{
  "num_hidden_layers": 9,
  "hidden_size": 640,
  "num_attention_heads": 8,
  "num_key_value_heads": 8,
  "head_dim": 64,
  "intermediate_size": 2560,
  "vocab_size": 32000,
  "hidden_act": "gelu",
  "norm": "rmsnorm",
  "norm_place": "peri",
  "norm_eps": 1e-06,
  "positions": "rope",
  "rope_theta": 10000.0,
  "rope_fraction": 1.0,
  "qk_norm": false,
  "attn_scale": 0.125,
  "bias": "none",
  "tie_word_embeddings": false,
  "parallel_block": false,
  "extras": ["capped logits"],
  "init": "normal",
  "init_std_qkv": 0.0205,
  "init_std_o": 0.00483,
  "init_std_up": 0.0205,
  "init_std_down": 0.00483,
  "init_out_by_depth": true,
  "optimizer": "muon_variant",
  "learning_rate": 0.00917,
  "lr_mult_qkv": 0.4,
  "lr_mult_o": 3.0,
  "lr_mult_down": 1.5,
  "beta1": 0.95,
  "lr_head": 0.00789,
  "max_grad_norm": 2.0,
  "warmup_steps": 200,
  "schedule": "wsd",
  "decay_fraction": 1.0,
  "decay_shape": "linear",
  "final_lr_fraction": 0.0,
  "batch_tokens": 262144,
  "max_seq_len": 512,
  "doc_mask": true,
  "train_tokens": 1606000000,
  "max_steps": 6127,
  "dataset": "wikipedia_en"
}
Each number is 128 + 24 x the weight over its row's rms, rounded and kept within 0 to 255. Layers, rows and columns count from 0. Numbers have three digits each. The size before them is the row's rms in percent of the matrix's.

# down: layer 6 MLP down (transposed), 2560x640, rms 0.0612, rows 946-1125, columns 160-191
# up: layer 6 MLP up, 2560x640, rms 0.0778, rows 947-1126, columns 160-191
down946 098:126141112144130138163119125112096123122151132138095086151151158124147115124174108152124163134165
up947 088:135106138109092158155122136154134098081116129132120166112107103116095114106157145142129122119131
down947 093:134085089131131113158104146156086130147116079115136108119111163139118159122151110138158085160117
up948 098:114110094124137143118171151141129111086129171108134074151097124113110142104162127123118116118133
down948 104:151147114098123102121116129149132141108105128130135124117130144117164142113127132114117137146166
up949 101:088140094121141134124153135107112150115152089101109114146131163115144119133111167134147073106124
down949 105:135151135152096139098152176150110121177162117120131106181117144163114105130130145175151096152133
up950 100:139120151130080125173153127153083147154132100083153154120122136132138140060124150141103136131113
down950 100:157131194091114161128137139191161100122085099105130135154135136098101151101116094125151112129140
up951 105:180140101134135138161080143122116145100137111126105135167161141104105142152121095125133124111127
down951 098:077104086140153095134151109169096140076107113130150129119141117129175160162125114121089182136104
up952 104:136152147121155141126174134169158119140129168181104115152113146145101081116140092117128094119140
down952 101:160106070140105101115092118107126151135117149127115108114117115173136122156117163161087143144099
up953 108:135134110166118104111187152140149125152103139151123145109128149135137073163166098196151147122113
down953 107:091143114151146100136145151084108131123141134108145141105080132099145148123126139140123135102138
up954 095:126145145136127128136075150063140157144124134155121118123141097161130150126123129145159124088097
down954 097:103135124070130140153143113136101141135123120151123123132110112162115120141129142143128114151146
up955 099:107102127096145130132162130132162137134116116140119115107143116138122133125120172117098149130084
down955 097:093143120172110116121146116144107134122161121157125128148126089091137113099138143134122098103155
up956 104:131130155181114143125182111117113145115130157124110142138174128159120119113100106141120104139132
down956 107:133122112110143181138165145092127133154176184132105121166166138113118164119100139162163129162131
up957 103:107170153122130122087115144125142113166111142135130132124115119159115080179112146094151133174149
down957 097:127137160148164156162168139108122126136110155076119130139102137148153152148135176125146117139106
up958 090:163107125093127130130139107142177158120130098129131142094125127165138102114185121130126133119175
down958 093:101148167184118159122105117133134067139118103095124094106128109117114133120143047129100104148114
up959 106:108081150112086136124147199125144126116120134137131108158105105137145112149164125123126162147144
down959 100:160087163113129136155132119097150182170142117132130136119171150110106147159118110100100126155161
up960 098:138071138130140089171169149101129112150142119174115152136149129159143165174133133160109167135114
down960 098:125152119141173107167145124110111109120123099146118136174110127079068138104110115114141126149193
up961 092:124119138102103097124117120140155083124138094145160118057167151123084125152117109088148127122104
down961 098:114126107121118148115167112125139174124148099118122132145123093151117086120150107136129087147164
up962 095:087132132153140133110135097147138131132113136161073148132095148148140117127105160086102144122127
down962 099:159097140090141082184129142114094139103073145114180096117131127106104121145132178134112139108121
up963 103:155104125125140096158145169123139140096176110141127114133155122188132147132117168128131114124154
down963 098:155150115117136135124134137145141129131124184117121118148127159136140144123123140138123130144088
up964 103:164136109095141124099127087116101122161133103137114149115120159123143137108135145105160141127188
down964 098:127149119136126146139150127134083172143135156112072143132130153126141122144155139121115163126163
up965 100:138135134109106113116141175134128105132146123123128136115130137111103193159119121099135126170106
down965 100:150117109122146162080143118097139152138117124121124136153162120142125153151141136099138153145157
up966 093:116130165131151104143095151115130099121192139171148137153134148124145135174168117166152104150129
down966 098:146118126148108144105118101173186102176138129127112114096148112150151134127153124152124123116124
up967 100:139130095122108120141146124095156104140103064163079153124108116114204095078113148141083081148146
down967 103:140125116117135139188069110090137166089107108092135133113119117130114147172109148119134092099153
up968 105:101131133168165139127112140114144115125126123120137174122151097090115149132108112150169088117122
down968 115:162117116177114132122074174132155147134137134128112109113176105124122145151103147126176092156124
up969 090:079151153099125142132126126107097113136125113104140089120160125153139150113111114126099165115090
down969 099:160132149120093135146162128173099111160155170132072117113171116146147157171119164153174136093124
up970 101:129138120159117122115130130117092115151102139135121082140133113146137146159136129153141174139120
down970 102:138131138146123110122128169127167114192127121159115112094170113119157108174138122134158108123130
up971 084:109161109110120114132138178135132101100137083149067122114129156161154164132166104076155113119162
down971 098:127139114137125137162173101122124123141107139128175131126124112115155109114126138120105119097113
up972 101:113131139109133101103107122139126142136189155128136121085151092133104122144139085097133094135147
down972 091:118148130143129141118121097114073143151099096100120127126131104155170139123143072104100122142109
up973 097:147099108190159175131144098083111132139162116148171145139128121107172114131097119124074165129128
down973 101:162151136144129133152140100156147142192144155160108074172113137146137117111142071077158146137094
up974 092:136150120092134139134136112132135160116115094123174144141125135136135128085134152149126136114133
down974 095:126133152123125082115076082142148097153120146139102149063116153113127151091154132147138136141111
up975 097:100112164151138128111088166096159170132145119104122111149157113103148130119129134166136150107136
down975 098:102111146098117116128135115164121123146128127126120150144108167114139103137134106110133125122127
up976 093:135185113135130085121098136153106123108170114155126128127130107100172108147159092178164119122149
down976 092:163137154141155149127088158136155126117153139200155160159138147157088111090094135151131156148156
up977 099:088129146126140171139129148131119151159114100144140090130108182152109106161143132143139119162139
down977 099:131102156130145096103106139096146141131095122120144150086114105116157130154106118123114119112135
up978 091:140136147105093114071123113143128101094096116080138114131138114142119094129138108135110166121129
down978 106:145152129114101118164138122145144137153129075134108129116102146160131132147146104089081138156130
up979 112:158144102112144146100132168148139117092134159139138157100129151094111119147117133159107133109111
down979 111:115135137177160122145147131137104151114124125141119129080114092104117106158133146160107127110130
up980 101:105153122135140151108148130096137133113143057131132140126098101095131168126198120105127128191144
down980 109:140112135122137134154146153149158134115131137166154140131133134101110097123122181103144136132116
up981 100:136120161163141123084187121101156122152161117139145087134130091159139146120152095129138148148116
down981 096:141146110120088164068168149135110112149132108142189122129129147162103125094126162138119140109131
up982 100:094138091128124160153109132137165083117119108117171123118113154135133080133109083141160097120124
down982 102:124118095170099120125138120114137156156127160176143145151163115120131157096151113080139129150106
up983 104:122134136137144145151152127143145151109079115128134117080133121145186123116156131114098138113109
down983 094:079143120116154110130173128101149153098162143120090131122158137131112167085159113127142138155150
up984 104:141109140154155134164152149121143116107138163152130139084122109149098154135158134096120185125103
down984 101:120116158148149116146099122170109130116122074092128097135122098114133138152122130134109133131149
up985 102:125111116123106112116129148154156114134190130155170116143129074169134137125109122072139198183068
down985 137:143134130132122152121121135104125179125104114133105124174152153108153132177142134170094115109148
up986 095:138108099130090185108126099137113155083148159149117096138166119165111124146111112159132165141124
down986 105:160090134088143134161118084128110163164123150135120144112136081091160125111098098147131140139157
up987 104:114157084125091129126133107173122138102104103150109111109101168134138114127110141120156089134138
down987 097:128065127145135099096103172152112127132115125059126138146140123157069081141124153166124152134114
up988 100:147123134115175164170179125161159108128147096154174109176126110131119090149150112100142122121118
down988 103:155163119173154126139112116189134129116134148111156107096121130154137102151155122139133096114119
up989 114:121114142165162108120137085106131158117109129093186121133104122087110126162101146112106131157115
down989 114:122125160117136131134127095107132129083106131130134100133146106148135116145080203148117110139119
up990 099:128121120123111147128192133082119120143121114123173129139138135120129143116153062091145104117127
down990 094:135107147145087128109152172134168101109095113126129110128145148177110145116140135151120156151119
up991 101:125154068129156120103075107080123176138139126159118126084102118131138113132145119158128099140081
down991 107:134136109104116078135126131145116172084135127134136141105148133115101156132094130112156129140125
up992 094:137087113103102107174151165157148113130141098137119081116118139159120120122157102126116124120170
down992 093:157094148145117120130115068103112127128085134107081171139103179086085136142101142130148168182117
up993 101:123124159123098098078131135066101069139164140119140147100138169129162125175129122142104125145120
down993 100:111128144117137113142120132126055136131137106162118113097125165122146133072133151097121113102140
up994 100:087106061122131120107127125101113137119144135112128095139109150138153112154148150141110134105176
down994 096:135107093123103126102107167138081116102157118114173084088118160152146143122161169127136167095123
up995 102:171091157137097108170118108129101123120101106130102129155124132126137101174088148152153157115118
down995 089:133178077111134129153113107110111121125078138146161144120144093153138118114168146099117117118108
up996 096:113166115149120130095147148127111134167118160132139134106125105136092096139123111113167139108126
down996 105:123082117124120144114146137128093155091146127139110121138163126133163120117135137124108113120132
up997 103:126127105167171117091141122113125124148155139120177137128069121145176120123141106126079131129106
down997 102:173087145149098143133111149122091113131146110128125173103160135153097146116139149156110147134101
up998 094:132104117102094113137150088139154119092105139160133126129119137165103152117124125143093110145131
down998 096:135171139164122125125119137118106152192136152061141130143147128125146111135119103111171177107164
up999 101:100133118135113110127116137117091110095139162164149112105120109124150114134142147114196169157128
down999 096:138125081145109123125093082091142085159141141128129117175159118108150063123100123126112145092112
up1000 103:137135109132139103100152166119117118137144109150130051114119140131161117153155141182148113114119
down1000 099:081126113165121071131179112112124091146170131134116130142110167135151142149116134149110114150132
up1001 103:143162087145107169126123130133136112115147116134162128132091135113086124136126074124115130109144
down1001 105:150184135117105120105115132095131152116149133144092107127128118130079156127098137156091127139143
up1002 097:104140102124134156144047107158112123152161157144114125109126127134154119146056122114122163102142
down1002 101:131104118093156138166155165124116147115101118152122126118134137147108110086147143078115127120120
up1003 100:142097143107076132092160138120105134110113066125145144139129141112142137093088137118087086113136
down1003 094:132099108096119144170094110117120105128136115158142135109117152122084153100160110145107133075124
up1004 103:134111144112096086144141106113123123121088086142100134155138100107135066121126137158120125134118
down1004 099:103141106118120138115116123150138125104102118116143127117075138096166204129168116115126115141136
up1005 104:140098195157135137130087141147106179094124118134111152146130125143107139099057130172076088107133
down1005 106:148128119125122143130152129092132118154098120146165113129139134118118174130122150139101130172125
up1006 093:131104134144115085121148123086115145110138129122167142141132142137151126135157141140148147145067
down1006 092:155142129095134098093168120143122115153158113166122143121165151188134195121142138121163121137087
up1007 100:146148139138112157087119096141114150171121112119119120152139137112138132135140111112139133122102
down1007 105:159110106129154135138107121114167151131126127118110132112112163162132126167167154101114175134163
up1008 101:117147148114153112172164148141120139108111145113105136170141122150155132125135103157112091121134
down1008 108:176127136137115091076149129159127136125121165146146170137111166142152140114108122096140124129115
up1009 119:125136141149135130138139139131111124150141138119156154146159155122106122090094123166171102128075
down1009 110:103148109110123144155162121099132104141121139157117080113152161067125096132161125157130130170163
up1010 096:139145100128102131139093142133118137150102163114143140128126099167167130117132141172132112166121
down1010 097:138111092085121175106135165120110174133138148100170099137132169138133105159122140145127108108108
up1011 107:145107148121180120129111167127147159131150106124149127124143086120143099114090141121121132128123
down1011 102:128136134052149112164079139140137114091120143135132117122184105152121110124176161137158156072116
up1012 109:131111139117099145131137154137128125088126179133106104147156120146107120152131130162166122143127
down1012 095:155163117177132119075119130155110106133134138101140138156119102113137106092142186137147145123127
up1013 101:101098116130084124108125120132124125160150138144108168113172167148119127097130113199143106106136
down1013 104:143139121113135082129137131157122149132102111142108156112140085097152109120114127109109142136126
up1014 100:111156122141165152155095139118144139139132088125147148113123087151157146130172148098144139099168
down1014 101:135100128123107130173091174118133161118110118120157135138102156138110127167157145144119144088108
up1015 094:136141095113123167144113148095148150143110114121121114116118148122113107140151108128095103150101
down1015 098:101089147133122126156103182128125139165128125102112110120083163185098117115137091111138110127152
up1016 095:116112124096101168065117136113125119152124152120081129108135125125075108149138140154123156087114
down1016 094:126107161100113063148113152089138165182157127108125104143153155108132124121120147165143109133161
up1017 099:161133146114155121154146093142092133129134128134107149136166087162125125113115114123108140135125
down1017 114:149113098107134163069110138134144163141089144121139135147128113157119112128094112135126106140161
up1018 107:130102148119111106153151137081149153085125112159144098120140118141148160145149106096116099105121
down1018 107:138140123124152124156135094129089189100182129151150165154146149146155159118078138123134126104144
up1019 100:126166139129097106126104127092110152101089103122152125087107150128141146133167127159131104110118
down1019 098:126141141115126130151146139138092121179157096121139118106124051111131105147124101108140164129136
up1020 103:148143091165097123097136140130128113108117071135091138136115092101161148185105122124180160132114
down1020 097:118154139098128116123139124135128130127170149156123142087147149140161116143160160137158098116121
up1021 093:117201117145126134160134121146124109146134115127119137160140137121134128111139140123096069132129
down1021 096:099159138142128144146112108117124166121148159105125150160124096068136130108116176131110101135159
up1022 107:140139089117132154140154102154146134170133088109126094145137143125123099118124116119149137107117
down1022 104:148133125134123123068189132128105154166130126155168153152160149156120074107135141173081118099136
up1023 099:116166136144159105098103152147104171135144138165162201137122128122158115141135144105157139142109
down1023 102:172111173118150087117129152142097147095128124127130147112177121138158141115127154117113137144125
up1024 098:135089163150085093135127109128160121172155152130089118151117184159144121139107126126097136111092
down1024 102:170158156155152146170173143092114144136132090126134161117149079100125129113174117137165131098142
up1025 091:137143112108121115141113138115149109133102113157129148113159133129113149122133126130121148110110
down1025 096:177170137158154139179139120137152097118164109146147101116110141118115141147113132099104095159134
up1026 094:072088142118117152118116151137134112139132134108126155163135118100157130131120088115100139180135
down1026 097:100142152139123172095186159139104073121096134112124192098138082121192117137088123091135147174129
up1027 095:092143167140089153099105128094121127150096136118105100145117139132097129113131086154125138115140
down1027 099:094111148134147141113127124139132149124134146133127170153120136196112093146139145089103123069139
up1028 103:117115116128125114094152116122140148122117133158122112162162107141110117122156121127156129099100
down1028 093:150121143130133120113135133142110124079122131093146153181136146144126122130164113129122138101096
up1029 100:123140081079093142083157107156123119145124119111122112141134106151123132154164115141116122121113
down1029 098:117131132119121141125134144099127129167131143129124129143109144129107139125140092102119113118129
up1030 103:130127101104142164156110061138111152131169145125098155203127131165142119136106106140141112143063
down1030 097:145154109133146144115149149116113103139105126170122141149140146130113132112117127129124137111140
up1031 103:156121152113104123144147129162117119127149128131068087123128140140150131089121160097119141133128
down1031 101:136107092101131126150121152150098092081126153163117143081156093160143142122121153153190084105148
up1032 098:099094127125083119125093153157113119099121121136101116156141099134124119160137113088137114124137
down1032 101:173180132113097121133138161130108172147128154132116118106092095168133108126167115104124188150136
up1033 101:157175127111142138111112155108162112139137094079105117090136105098129149145091141092102178166133
down1033 098:131106103138066134146124123123163125128172123130119154154103155120112142108185173111101105110121
up1034 103:123131146083123161091132140117182117140168125096133093092127101130057120135123145092144119127129
down1034 106:133143149106186117105114171108160148130155137118145134111144144119122133175157111147105117148171
up1035 095:128170144158144129139086100103119110125100106102168069171156134156119137116093120180149140155146
down1035 091:174101124132141139165117119138142118120138158114115158131111125169147158131150116090130129089170
up1036 106:126095120096126133111128111124127127116154115081144155108100176131130124171102111069153126188140
down1036 094:120106157129072128087133152157141119123136125110135150133168146103145084077135119125117120175128
up1037 094:118137137121141122099071138125085112121135120150135123145118136132119103139109141123161086135128
down1037 095:159129207114134136077140139129146133130120142141137155126133114115162107089153109079131129146125
up1038 094:178133171144152147170152117131161148125149101141150113167162139129145123134127147181166170129118
down1038 090:105150163107147166111101138181129137152142130121099106123087137112182173136124150076108089137156
up1039 100:103168109164129111148171119137092155108147154141156107140136130167153137151112141154158125147127
down1039 098:126120128110111117122101142125117123116099119114122119131174136147135120144159125151138162125122
up1040 110:142165136118107149107102125083110121107121132170125101140104113119203111118152100143117158118088
down1040 106:139133125126133131099121103062096125141089132126144131104150182120114134126147118158119143142108
up1041 089:182142158100118115123121124148123106115112169163129184074101098087113114101127124095201110109139
down1041 077:113124156144145132121119125102092150177128145092135122149149154136140113159138089143171151092135
up1042 105:163178119150153093144097113099093118190151122141124119138150096108122091121094162105110143085167
down1042 093:146143111171127114118113146103127089135104165138108134101116186146156096109146131113161117151138
up1043 094:130128144156106138112119113144152162131122127122116097149122132135144170157069132128122120078163
down1043 098:130119119163158120123122128138128122148121174120099124116213134123102155106122147120179131094092
up1044 105:120167135151148134100116185121162105145137109141109130124117126118136122174134103094103073139128
down1044 112:109148121129129138124176124097145103096096154107118140109114142194159166151125126173115144148168
up1045 103:123111091127108182095164144135120100121131099116104169118127115150162133133113150146115118114121
down1045 105:121128089120103156126085105127152138111179163154113105159107123156187129123117193128125136141087
up1046 096:105131103070189148141176141130135186140128151139096132154139106101135124156151129142114149123149
down1046 092:144081159116135102097084094133126112142123094132153101097160117142148124145096143146153163162163
up1047 110:133146126195123121129134162091133120147113140122128192113078115145120132128157155099172140192102
down1047 097:139116176136130135143138134078153121157137159164151151144126090133116149142141169121178190136098
up1048 099:141158167112160098124171117107140124090125110150112158116167174139093124164123112105143138140075
down1048 092:118129090128100109131128084116140127111170102120116159110145144140106107085122153134136115138147
up1049 097:166127101125096117113097125093146137099119096109087154099145074124112124093184146088128103104117
down1049 098:088131181128072088183129104109147106132116155148123132132135127141185113101155123098110123136104
up1050 099:144177144135138114106078144071149089116114122127113143130118080135117144132108120114113132127131
down1050 106:148121163136106063101117116115134127151129123154111090116123114141132143130136153116118122104135
up1051 100:091135146151134083139162123116143151115146166170134147095105117122139152141083125119141124107080
down1051 098:174133148125129136159144149126141139142132150147165115123140129117101152110132127147114138154137
up1052 097:126118115141121117144139140110152124162138139117160120160157157189099112092161139159133160119132
down1052 091:123138093111119176124112171125138141099130141103124132132080118095171115088107169143165103123122
up1053 101:114159074136111105124120085136094090146137150168130119131121130090134099142133117124127106123145
down1053 102:113156127148147130130150141124148094140118138137105098149143103117120115143143134142131143128124
up1054 096:131115157138171152141116143122161162128138084118163121138130134137078115146126116135105131144158
down1054 094:144129087105116121096094127129134102110107122135115135086109145122168139164100141082147121107177
up1055 105:139132126090101108151143134166128150116094141144150147134127133169146080114122137132090121096153
down1055 097:152090128110097114143113142144121120099139149102085116136158144126135096211106088108131157130088
up1056 090:119151114109118142128087127128120113138112163185172132107118100096124113119126108131171140135133
down1056 095:169154118145180130105169158094128140127087123107120163170147151130124142116139108144103119113167
up1057 109:150121123119131118142096160139122106147130124120120139110094164173130085132140154111103142121144
down1057 102:136123134092177163141131172121098113145112159140153141136114114136113135146146158077131130111138
up1058 110:107104158135089118158138149117136137132195155147111137111169135112150145129126171126147130156178
down1058 095:138164126165144115157171148102137113123158131210125129152154153112134131113146145132114095192136
up1059 102:167168114135088132130154137103115117173125099121133101132115124165104112114156100133117158143168
down1059 103:112104158156159145145105150137128167100125109099167144085145134136080162115110121145170154129139
up1060 102:129117121142131126101062174190124127125145099174174124084123129118116110127143109161113147125141
down1060 098:071142170128111083139160144146107121142155140125118143139091138147123154123173183127096156124106
up1061 104:119155119117115107152161152141094096130145134133118146125080118154160140167097098192133129143091
down1061 108:144171105130091180148172115132140089108141124119127139159123132152101157154128166073123134114122
up1062 103:114143178138132121142143152149133087127155142140150103124126154111093127095075131140142118134111
down1062 106:106129103118103177168110157060162116101134159125129089120138127131091077123114090101113110154084
up1063 095:142128121104124116143135138130148174116180147150119154124092111159125092143114135166127173126106
down1063 096:102112158137097113115109119120103121132164124125108155154134119126114138137097152077129158112160
up1064 100:060114145168128136160068189106117128116145108104186165116083110162148130118135065162164134152111
down1064 103:137117141083137110123141092145120119094105115134110148114125083177144102117172101080163127159118
up1065 094:096120142158140148062128089137129118181104113144169102138159085123120139125121117140127134128119
down1065 091:113115139133135122129153169097097113137068143114084154141103133108127100101130141140143125152132
up1066 101:164140115150098125141131110144133154169096120136102142134102135097173107125092156073147145136126
down1066 103:158077170156134112115110142154138126104108114130115115139130180143147137130163127130163141139140
up1067 097:155138112121129126149154137122184130133128092165113101117136150126139132148149156102154129125117
down1067 100:173076127107112074116162113142092110101172074137131158138119095132166128165128113122114124130105
up1068 095:130121123125133143150115137086105126189136160117119129132118123125105113119115097148130140103137
down1068 097:149129130120132138106136126127114139172086115124146122131136131100102113139139152104118111126117
up1069 092:132117101151115106137141092120159099141086115106153150168184142131129076122144151153112115157118
down1069 088:147145134159129104093127086120116072080099134137132154107142154106144129183065121112105131128122
up1070 110:125179158114129157119130145111140159130135111096104091096126104080119141120122154139132115121122
down1070 122:087131085148113116150139133103109146096135132164165146137149158168172136124131129153139125151086
up1071 099:144143128118112137128156141147214141161072161102103158142100171138159109126164076116159106119164
down1071 100:125106153146118111096118125087105156144134108171154148150122140126127131142128112129170130177143
up1072 103:128140147125147136082114116096173088107104120097123116150092151131153140139067134119121113067114
down1072 107:119110085157098134121126147167116155087134183173144139137101150107087161142150135145118192099152
up1073 100:135106119155166153146126077111148147092116111162149134129149128147158140131093106133129130098116
down1073 099:107130160141129123102116102158109150125127134129112137124122136104108118128122166090151162162118
up1074 097:072131103129177117106088109093160120155122135128102132089112140171155146142137152130120128124127
down1074 096:151131123137118161174138138145114110125093132090090151163119172108114120139151072129126159118108
up1075 099:091130115125106128107120132089149134106151150146141193148091092079095155148119151143123136172147
down1075 108:143136117120082157116140128080134146129125165129102110114154133156134152110135160140191120151104
up1076 101:104111122118142151149123140149105153102138193087162105118141099098100167145104121138159159120119
down1076 103:116085109103095110121111168109132126091103137104163138132114131082098139143121097110091116148118
up1077 105:102109118107054118103143111108140109124162115145146130131119119106098154121164176151131124133156
down1077 108:102119120145139181096132125128161117134149126145139120127124132111065100120152144184137162116133
up1078 096:146166121130126162112106126132128129093130136108098075104147146138132118097112133158134127121118
down1078 102:107092133145149166103086119124142127143168111151132155142138145124129088100139107129127142183105
up1079 097:125144112148119152134126137112146129110148100121104172093122136126124166148089110155146151149105
down1079 103:118135086170142153124128138158116116136111122090116135121126097122123096081132090078107132098085
up1080 103:153138126186151112128115136149160156161126131132133132152152138086158113163116114120132104107091
down1080 096:175095140150156128124113136098161102132092136126144083117162117125106113086135150108092146127131
up1081 090:139115096130118154093143125091119111171130143153172091119152105129085126166114104137108156127152
down1081 098:143129165093133155137124128131121129099119141124081145122151105144142113121119139125108133101112
up1082 108:164124140121138125140123137128144152129130117133078121177106102122133118130116135141150076138151
down1082 106:136106134100126134139131113110145139107123150167143110110184124172176124186160152147105104195133
up1083 101:129132118130144111167150139102128106158157124173105137090127116173069101155154165175128159112152
down1083 103:102183129191110172147122149153126149106139150162134122142087130148120094157114149138108119132117
up1084 101:101123125154097095121133151124125097168145105123141137166155102099103098126135171117124122117076
down1084 098:084180148101101094148117109109116148115106137167129093128150129079118142104082101141109118107136
up1085 102:127170042072139154166159132093123120139134120114116141126114173150130131169124141078098088129139
down1085 106:154134126127127126149129139140143119123133110164103130122130136133135102136142126113122125105071
up1086 092:129119120157119139078102145105142082143126123134125143147136154085146083140112094141154110136151
down1086 102:174115125138123136149164150111151157105173132094116139125153094156111128143154120147092091097103
up1087 099:132077136120122089137171124170131152168122139136116136178110153139166133142110128159116146100050
down1087 096:147117075153112126137152150142092122097128122142142094122149144098148168137133152154159099138148
up1088 106:091135130126104153098129128139132146105119128109114102126089130080110158097139182103121110139122
down1088 094:173131116134122123115180140141136143114141173148098138119142161098167168191117147130163168117126
up1089 086:110135113138120103132120129121121169140136072104097080119123136117108097119077178179154125113133
down1089 088:161137129141147116120158104068123127099151113125111132146115079182137130087168127097099085105114
up1090 100:149106155203156157148087101133158130150142135193120142122134137124122132166138102127133102125101
down1090 107:097129133064158092139122130143106115142135121110159136113149106152113104121146097120112149117164
up1091 098:119112075130123147129164142122112105147125123126132108156115156165152152107122117169123108111126
down1091 105:118127121125105129134128125119110138131134102138140132171110127161119128165143144122141122099103
up1092 097:153107133086105115136125151132116133151145148105139095136148152147110088184094142172137114134145
down1092 101:144103107131112148115126120144104146143140098148157144163103143145129118129134152103136163119144
up1093 100:097132116178146130128119199094127130174090148089117165158125126126136147144131126115126103122127
down1093 096:118140124155129129189093110194126150120126083128140154117138138080134156115119145108115124157107
up1094 101:084161121127113090105096112102140109106165142143097097124142098122166158108088127145136135152116
down1094 098:129114163120146163073139094124117129079157115145135117145178124139101145110105146090093134125167
up1095 094:125107075133131123105115138146105115103084142131076142134137127166108134155115127101127133125136
down1095 102:135131138134086124146108105078174115123153114124179150141142139123150111149138131147154121134128
up1096 089:133099131101128166176129144100123092115106082112088133119104144142105128157131132121110131152136
down1096 091:138141133138129099124117125182105111146139068104135090143133077110137139114117125138155093138087
up1097 104:096117148155090154130136149128106131157130151152125134137129081119101132129170122131095116131112
down1097 097:135118112069101147099127121123128121100132100115121120111122140167146170135106138120149150151166
up1098 098:131170128130111101126126167169132087120152138147151132111101136130116105101139094125148146126115
down1098 107:129128159160108154134137134110144137166153105134131154134065103179122125134133120141130110122086
up1099 107:093097107160105166124101129145145131136151141103164142120121104111098157095122153107108111132082
down1099 108:102107123162134111102112116096139139146119153132191126131081116118120116160145123123155107100159
up1100 099:132135162129119132081148153114115144111130105148128119148144125149171107141123118113104088138109
down1100 095:159165132106130133115090137135109109117137146176144180105137135159123143113121105132162127104150
up1101 103:120116149166120107100132102121139129127124106088138161111123141189137143136096144084116160132105
down1101 103:201082159156130137127141120134107099153143150100112165110158128123113106074149119152123122129096
up1102 121:190108144116112176111076158157138104147156139126116097103144097106113135122101156172124165100095
down1102 128:081150158160168184118139116081138127126162149146132150155137145188110121129130106124145119124093
up1103 088:131139157114143122145127137112113114144140140122127118120133126139146137129172132112105116127117
down1103 101:064139095142116108123151110143153119136081146106103105129147192106129100116104117113127118116115
up1104 112:148106135111118139121124144141116139189146114140113104115122131136132137092094121122148179108158
down1104 105:145137090125141115164154165140151145121140132171124104116118172141143136139144073133111142130186
up1105 110:126104093147111127124075123109143110150104124083161152134126108130108112119165116115100102073123
down1105 101:153145121101118126151144139184122134116099136121135103131117095134136138160128153143083101141089
up1106 097:172140115135165121115135119119099111169128127142148139153132141083103142169124151119122152107137
down1106 094:134177151108124128124117116154117131158120154087120140107078089113142154130137107144116130138122
up1107 094:116129146125164111104092093086127097129155124122147152119137079120157133152140128160156149111124
down1107 094:147140132109125148068100188114097176148152154138140137144104115129127129120156105124152117095149
up1108 093:152122148118132172107152116176151148172121131094135101108147144093121131132089147075174136139177
down1108 084:151164132138121147120114110129134138104131119145105145129111128078144176135041126119103120123110
up1109 097:126116157175059099088097148082103142129128138122148109131106151128131114126128140141169134109121
down1109 100:118182124110125114106156093110161116184101125130114137166136152120141090120164147135093118130099
up1110 110:098116125110137118105153143158156128118162155138176134113135091138161157135109167183135121111117
down1110 100:148120147087149136173121109116105140156103129195174151111134122129120110165092117129147101142141
up1111 094:153152150147092161122092144130084117121134138146176149173155165148144134135103134128144118129128
down1111 099:110132162075121130131108133119090136156148155155124155124117118109175161134133114094142132113140
up1112 099:115149113116120141161120133126134199095114158141125124102132088135142134129099123138162128125133
down1112 100:144135097135117133146127104144123140122135115144107097152155093179117117141143099125177136088097
up1113 093:156132066113140209115114139135115110174085084097110099097129144124130153127156137097152117173092
down1113 097:134088151137135136096139103134103124167105091117118140099101125121128109114155146139150176133157
up1114 095:149120174109144090115136119125161100171128132121133143163132117156146115156114166175122095165111
down1114 095:153097160137079113119087157087106128081121140180160122122129130105162145111122107169164087110084
up1115 098:130178159108114141107095128151140118129148131123094105125132131133144130154151105116156080117059
down1115 097:144122130149119116108129122116150149073107140077098152095163149112120134135109143122124128120158
up1116 105:102134140095142126129131123153120083200142150102131113128163104108187137113131123103137162134122
down1116 104:052076133137104122098124141129120115101138105159142155134127101115133152184149156116102105106150
up1117 094:141141135131136144113131084117128105144129133144178149114138161140139131129132171082156107127129
down1117 096:125094140107153174106129103124085124132109160138132156131102104106121124138101129174141120132114
up1118 101:112139131096127078174130162138124127145122093160159140110153127150093173103151136132162121131127
down1118 101:112134086136151142108118165153149086158114108148122146135138131101150103146125125126153114107149
up1119 100:094178116124124134114144147148131186116125139145115142143153096069087139123150128146132093135110
down1119 093:115123165170113093093138116133105098179132158153116124134149136172153094129159185103115133106118
up1120 094:120125118140100117095184057146169117146119123128151125153139104163109169120090124151149122103098
down1120 097:122141121110136115105110139099094106123143116100126109154121127116147075143111135119106106127120
up1121 099:159137093116157149123129154121100151132148098139145117117104140133149103146127117155150114142126
down1121 095:149102101141120126120147122141142097120121117083145110119090115111140135144158154125140057118132
up1122 091:089170086129111134128124125120126133119148159138133122119145148136129136103167127134119152120120
down1122 103:146114137133107137141095142163113148119090116130154140126133124129159113121100167108127123162164
up1123 097:174102150148120132124134114143129132129121137143104116105107113146155110175093094121103140117111
down1123 097:160111125089090140117104131152103168058116149112071123111122133129155107109114123119155130147155
up1124 093:134143132105152175117143105118102131128146082086146057133128120141129119142151124118162138124131
down1124 102:133119130140119158124123172134129126094112158117102148081106131129116136116129135128134142111124
up1125 098:100126100132058116121136164112114165110134134134147158160138132141076099138064125132148164121101
down1125 108:083105155108137159115126147121112159112115112146131140101157105140108102161103114115118170111124
up1126 106:118138135089155128103183141150147116138134124078159141136122132116073097156153114169093173099130